config.toml
n_layer = 14
d_model = 160
n_head = 5
n_kv_head = 5
head_dim = 32
d_mlp = 960
vocab_size = 735
activation = "tanh_gelu"
norm = "layernorm"
norm_place = "pre"
norm_eps = 1e-05
positions = "learned"
qk_norm = false
attn_scale = 0.177
bias = "qkv"
tie_embeddings = true
parallel_block = false
init = "uniform"
init_std_qkv = 0.0546
init_std_o = 0.0
init_std_up = 0.0546
init_std_down = 0.0
optimizer = "soap_variant"
lr = 0.00523
lr_mult_o = 0.99
beta1 = 0.95
beta2 = 0.95
lr_head = 0.0111
warmup_steps = 200
schedule = "wsd"
decay_fraction = 0.685
decay_shape = "sqrt"
final_lr_fraction = 0.1
batch_tokens = 65536
seq_len = 512
doc_mask = true
train_tokens = 219500000
steps = 3350
dataset = "wikipedia_en"
Each number is 128 + 32 x the weight over the matrix's rms, rounded and kept within 0 to 255. Layers, rows and columns count from 0. Numbers have three digits each.

# layer 2 MLP up, 960x160, rms 0.209, rows 220-240, columns 0-159
113081150178144141155189071162158186156065156157156106082146114108129096166157143121187182122126139139109191058102120129137169202103144106144077144153135164121091120095045158096122190043105101108136156148119163087054115135057120092150152123112100126126115097137132148146134139179091135133108069144119138112102141103117169159142143178145089148118167142118109149111089044185159163124116086161146156112085127145156154046119091102125156134171117092105132168127126146129062149172139125
132146117121098068138160098078111130100128147162084080180138144129139110119147071087144150139172164090140116153127130108153114201130162169074092137092144121078132184100143105183110110113095141089158118150135173110144177091114119080097072183079165141133150086095114104158070112111134106129136153118126171098172160137180135179133100070109173200165070092125137122123139125131149141145131171125168155143169089138182088121155135112083057171121101146119123156149102143115137094100139126
194164157136162121110147165084102145106058139129163131102116131098149193103110122129159156139093142112095161147118154176092128105128140126093151140146090101155173109094166162124073149100091154127111149128119218115162210119111145108180090139152143117100126164154115097097079144096084115119061105127134104143141081174102107127148097141144154118120135158066151109131139171127110109107117146091137146104104147113151123175101092165154120189060120133160120096075064163119150094152126129
126134168152138114135108054095129126155115110122105088121138166056102155140110133111116155110145113136106100094116120164166104114204146182143128169065146119126146159120123116155094162157174125152178155123108155124086123097119119118185098122139171134165102163089145157165092101070161135111025173157111159131144097098117110113125129114093132137132077128108060080130148145130116163109124151095111106100154107116150102143087139166168192075151099110131136134129140110129091075116162140
085139116126101131170146124115089128140089150095150114114140178114154135158149114166131174124112140139179126137065108129101132186136161134121163082118130119105097143159161106119140203135139134145180133132096080145095167149180122158112155095128085098195102090170173118132143112112126091120099138116092074103147119122128148156140095163119139095147144096153123099099141113126115088103081150109085140156143112147127109109115134142105084126131112141121115093132099147190071127138143084
155180120126086128173142116141113149135127160099123106095120099138098148101120160120082200144118097108128132111148074081101143131132156118126094128108169110105120098172133133121159144134154106135129122152103148118140130138129133127132099152080120159157106072124131178131132136079100134116115112128144150111097123151123152104148174170143157129094118171143158117129196119143101176136173126117161108107157071136119165094140103136110119155064096117133142127156103096164105096156144136
180089138117141155107122180148128132134079140144149157067176116106082136107088122130163143136098160138078229179119131150108140148133096142123075146164113178131092121097134184105169146087149128128121181102137125173121120136199101128119171135091058131131061141120157107136108159154123083127132084148152177117199103124157080151127144136056114133133068134108141032123113121127127092163108132172110175112162120152096129181115100107066131113140150137081126118130151081182152174113178122
145116111142171110082136063077116124154148112143203190094174148107089118109101188068113143069111170106085166125111047099152094083127106209083114100118068111089116142099111087104093140135146193115231116096079117152139100098152171149130046133115134117098111120155146166122091065142108085094185117128184089161173169092098174157181084133117152109161137099124097130077122137138127131135102162160157141155176111161135103137124171147169122207148123140059087128153045099137117100089107145
116165187153195170149098113137128158165105157081101095149107165086115203159107124140086139160149175160128139102077052126173160093075126112087142079098171076106167112156186136122128130140116147103171128135124142123090081106122063071157110165121159104080097124100164179099130170147183113136149081102112181150137092165184096067135130150110143210124137150104140147176145188128112113140192141149134078177146101127098107074104119091178122118100095089116031149133123088156097051161163178
096181159140052141156156088111173141110119089131128115126096104161172134149093165103173175126097154072182118033073103053126129130138185105094124177133140130183145131119074106181111144175058132154146177086184125162133126128110152093089163077181123100143100238157137096124134129118112117108181148067199077166099006069134104089146078110114069190181153143145123103122087170148107134176123157069176132123125150070118151116137141098111097203080088143184140095145145148161111155193142124
076147122150135093113111096159118147128151106163127073115171209117144104100136147143157125100119170128133155148110082084150125125142085145119075116154121177107127110174131141092072142100110081090163122148129128140063130119111112151141122138130134063136095101129128134163154131168103091162149120153160144091139180073124147120183071107071087104114169179158172107121070180137147118117104120116121072139108142138115152124108161106148114131151139086136132202134135127131153168162150148
140166123095097150068157106075127132158130120144132123195115112125097159163098158118130139129168097100147136158130127109135140087154091119088129129172130135121109167075146150129166093082113121139126109123132137125141168115153131103135163132148159142074148137093093107131100080156118141105097128142162123084143145118138132132141107095153140149142098077145133107137092132143116120147132190132120145135139136095153126144106078175105110137191108123108152165181146150162093108105135112
125130165145111121142140142107137103166104185102140113067069190118121156156148200094126128090119106149122104084122049080162149137096070153179149110132199141153170138147122145095168148103126140090126168165169172106108100143134124132129165132096119090137122127168113118149147146102102109094111146155123152133146105097073138108193127104118103097126122125120089167177161126118177174159108110136122120098103118092083117149112090121118159135170146167133142118136118140150057126123077169
142104091199099168154168103170121124144057091137180127180130154128106167135143167155078197144137189123127096138098131078043112177182122142138169157110143160118123128146094123120119168109102144136074142176136108140090218130160179124171158115064162160127145080177161158113204054185155135161089086096106068145151150092108160145216093174173185112128102167104165104106120100138099132160112129098091046133157114148108117102110123099140104121105111092135144149153129113102126106183141155
145105178094131123210094181151047125164126077120077112077095161130146150115101157166125111111151145088147115030171079130096130080122150020078105204117066092186123109141218214161108120150082132117116145141089186139105074187140135131213146199165086168199140157251150167143161077175120111160170062131084152148058090150123095176165135155111053103112128146163115124105161129149145141092136120145124048234118030095100161087120097052116130140170109063133183116117125080131098067238110084
128119124150096130156105087059162119135112154162171141173098119162108155162105142182169135125139121180129146140080120100086150153105091109168135099083156149095112072156108141232120085148140104122103127145098114097164100083192177086153048128135136100094108210097117135139139129101130129128123115087167138019159183097172120143088117119108154111087160145097132153038108147166127155124141104152150061138191113124142132122078169150179104076087134112192144127103130143146144120123105097
147119137162157115154072157111134147109151129125203174084222113125176160185094109080118159151151138149123126124144150064137134145141142121093111110182174135095098112100068104088106105134117145139093167174180128158063121097115115134135136089106165128152123096101145088114117134186114132143136175108114078146110102094136113140102146141129110159161164076078186149092075173142165053095069137135164166142064135137140137127155091151113158098177141115032113123103125136097105162153112114
138133140188140126100191059093140119169126135185136125110111162166162129178128098138190123157150107169185149169116187116182070100138156128104095093131119126122115140104140112150080144164062084166112180142117112160105100141118107132117156097196132098108121177110126131046120139109154114134170154073124156123148112129136113124119154131147128127116114107115124089115087133157128166113099130096112146109136160124096105151089093146106157092149136121113142127098126127115136150167160091
116072130118081137096131182124108089185150100158095158113145086117194204073088094082102161111088164142075086170145132129087176095168094122074179150158114117155122093063136129194099110177160119109118143135159068117144110074160103045130145094137144109174190174110149132099141113142181176072156069096117122143071152134077085104158047076132067103171095159128155130196087130150148091130112140136137157111153073137158117108106152155110102165137120120105119054125141162135180209140153119
125152143145115148149139108116121115084095084098127137129160095106127121162111129063163154141131102113085165103148133178120135148127135132141136143130138134137139173119103165154143153158162145152152104119124116110147061172130121127117132138106083110138132151142126079108075119121147134146119093101120168077158103081122137127102149128130132110110134142130075136093146175142128140146092125150115110152182107119112101144111120138122121174150143123150118144135156148131121120168096143
221165138063093144215099144073140162102061088119121148113163152078088165072042155134086100092190137139179101115071139116127192087161116117079105174170144065131073053159082182089131157122089160083132021079137136120123205101105150154120094203161125124176115111110060132075144132184201129145156080094096175200091143178188110184156146071148130156104230141211137150058018149063131172116152138110137141108171085093133180115192071126145161147094083097185155051096092206220096119157215035
# layer 2 MLP down (transposed), 960x160, rms 0.132, rows 220-239, columns 0-159
189134131084112120112176078171182165175087167135099120157128132137145072096172164116115150156153152090089088130119183118205134161116124064076184132149086095115124137105152138098131133133144127130082116084145131160180181159101103043165104123138148132100085134110150109082115161111133189118132162137164115114129060113133144192078174117046138135133162092104116119110124050172101128155120148142122061097153109176120152114139160079162106110128157137154119100068165173189135128164142179
168119051108102186143132128111140157204160153129125076084135115160178105081084139142117153128118130142168152132106135054203134075174133163101128113115140177161072154113151100151093194156078173138182097159123132081126145123160133149130128179162152117123191119192119140143192131092132189104058140085125130115158133100104174138118154095161095095138090095078165144120104185073084102108119106143060129158127077159112186160081102146117137096121159181115109141218142174135113113134133102
120146129115150149127143176118133089086110117157120109123106136128141129094157128109117127117110166125107124153131177085123149091129137104180120151101147086164203143124136108140132145139079090129092132159118157123155166107099090137136134156163148092111119157109113083118122161142050178071145113058189157071127065121101159158105146116164147129115141087097176165149082093124140140158120136121134106114127210133087110158152152167142104157098149115109134095144111137105139098092123148
152160143113105106135161112124072157203069158099117108128135149176127160146131115031105148119133184175127150085120125145147116155121128128106098204110152127134072124130118086156122137090070144115133151136177119164138162097147122134084153173140171147146163080165173118137109094097153145141099162123130179115132094130112145152145112073140116161122119139120167115095128149162130104103116149153132134152118105128118100113128159149125119184164106094106144153128105116117111072127136140
148132147139089083111149090141123125161131098157168123168142093114119062120137140133144164103183087102112092149112097160152113091100136138145139165123121092163103080123139106092112139116095132062107114139108137109134112159119123156115134166166077161111115147125117136113125121112170141151134163145124153120113137103104173176117122120166124118112114134105131130093135154109110128159117142097085147162081113134109209128132095094099163121103068089110163159127111136116154150130156173
103064147110148132126152092137154145149108096112136128134141113104127127116140138156116076095110083148095147130114153131170131131123113138137122068108178116114120037136093098125125122139133061064117076118145127094133133136140119149105106124126102163140077117139174154154118125149062143116180178120164064214124107113119100148098141117158089095149162140131090138095127097129143129128124157137115165132109175102137100126108111122146148104122136098101105157147156136148159113121141136
103108097181166195103163154078109062145127101151127130151203086114134117151125170201160167150094174071185121124176056113171130126128119101135108112126183078157096112103167114114133122097161129161131173146146142152128164073108169111132190181141099163164100129076121115087203108083143178169120157100139077081156122109133134163137151128158104131151146065115108161139065125111173128172173159189153092038076115163125164104122120161113131182093141142109158095199176088138123106079152181
091113121127171144112127100078142138101129159180129145117099156130171156107185118139078097081104074135141094125117148144126097108058165087157076135132110125169067170151137116150125134179134169168099215175077088140149168159149129184210058079193099095117119101124107098209085086133135172074141138066129127156138159082135130111110094087112149174141109109110164214153173078132158184122117107137119117118161063119129139153125136131106131146137070105140092177143080100128101121102107089
124129126115093093177190172081095123171139087092136120151136134141129166081119123074120088095189169093056065078146134139117127090125182073085147151129160101122134125179114123104085136151070101105139151130107101102147117108183156116095084133202120154160131115163111123123130072130169147120113141139146147154131116154094115091070124168142099106175202101128108155080138083121108090125138102173157124152175168190126140093113157191126152191081086132131034169136161086135104106168156151
116134155090131119144139104123116065105118150149135130196145115095143137124111102136148130117149141170106182139149088116115139120100089169174154161145119132119113211132172110123137151104106094153096138129162144185112167111119097141147109140121082140124108105110132113159130093142197140132104148128089141154126151077147124094126190172089093162100110110142160119159061164134134117078116135062105122141105114180152148098142078123109125155115161097119095077170129146103207115159123140
120189104132101107147176092112131088117144125088135159107104103112131141108147116110171102083098134100140153149152155109158095118100133120134136154121168102085133149172085072096147076158150088136170111111108095111149106115091118167172121113123112113161178141075077113100048123048143153136127093103155096131122142077118093138098105100128117127186113113135140142170144092142141168195155106173112150100143154079142134151121144126091148167141120109108082117127129087108097114153140123
118104164126137165136130124165169097180146127101134199115098134141136118091134095126113142124116103150089115127127143130088127145136110160168122119088070127130103089138146123137140149150132123131099131107129104105126123113095123080122097156088116140195109128156097103129136165118128121179106131130113145159098129153117120099083131150116069094150146180149128118159140111136118173144154119143112137136124085105102131105147131126144117106086159123129125146115137123125150120112103145
081130146121137106162090149098084105115178095079150151104145123166110113089173175129152031115146106128103144170126155132107164146129135134142131155117096101145116101082082146112099100136107098088129101077082165077148121138134135140166132127221125187164125156175202189123088097139134125169162111141129130115154149122209119130074213140157219144133162077125101141120100117182117148138136176137139194118090191140139142128146146138189107156099149129109132162147154067137115113117132123
088122146187154095138190098099111116131109163107113208088075140083081127183089065106099169129210171149145135094158129088106106174116082112088107087117146117157111141133147074143145151056156185138160111100161130178120149105082095114160075165145185076171134117128105061131092227117109178117102167160062034126171099159136089144110133134096113134143158121104146157138138097057094126096091066145060072112166131151114154195163103117153173167075105131098151140200133081141169108200096128
108125066110090107140193114130172145238202096086000074185024041157164176130174229114206000109100168144158126072097119117083095028173141000108085142111037119136163196144161170117027116113134110118157165135052169125131163193147195212147103055101088136196163107244140100098092113080163114159255130087166140237078127103193097153099054140122071193186063130195180079138184207243156174176144145173048096127197140082140160156183119050055065122178132104139143144146197082172103073152138026
137150070104174094142129058142194071116129168166185106175145086175102184195188160165109132137191091105170076102115129130104182146120109103198162148133093107140156141226125113166109120134122137133155114116103093156105146106068185082148113145172119129111128147133139187148138123117182244145115137163155097104106157133103133104113224071127117130183098148167096174110161092159086151212152148121146159164107160110190131147114100104179136121208120099120106166165161112122113138119128153
106091138113037082098183131171177131120103129048175145193147211108129137106174114128145177158095154099113154225069193135129146147143176108114148110184136102126141100138080144145109137150114099085112223104118111132133133101133107167148192129145061101132116136153130153100131085127132172070129094079109144121098093092108144198054078139071128136122105138074163237158142115110088102062119203103129143099157050126118114154088092108163142144081113135112107154132055171112117181094080080
133166120140130166178174158141090135147112152115102135110150091106111131061123141111116112129097148089112133140123105140138168109172075139162128164107135131123168131166108157152154105134157106145122095103183131117128146119180121127185101160148156158112145092184073110160148171133193182124096138135161124149092149109150131152130141106121120166168089160131153129158141155085153100138175129135115135121134105110143128137138155144159105152139122149111113128106158097137144125074108142
114109047069185098095160134146099145111143109165113063095136098088146119161094058087140075149148156129154144157143094113097134130099162149125139146135074171163127156126156065097094179157169085163134136075119151078131113162149110125148155078142176063150148086080148119142160141123155115158177136137114148148111108096088123125126118102074095076062106120040087112156116208062098063142077198107113130171158136123118193139132146115132115101171116101179121192131155106145092115129110121
151142153143067140166143126162108137110119164134150136116115138074127164101111123154102111123139086111154098147088141126122142124109148154117157087139135125143131138129134163114137112103181106131142165111142137156111133129119115115140072123134132136101126075136119157150134097111136132118113161127140121144121150146113141161144115083138136132129101125118169140093165115114096075147136148121127107124133143089146143134108125109104153141088093130114137095137150123134157093131124104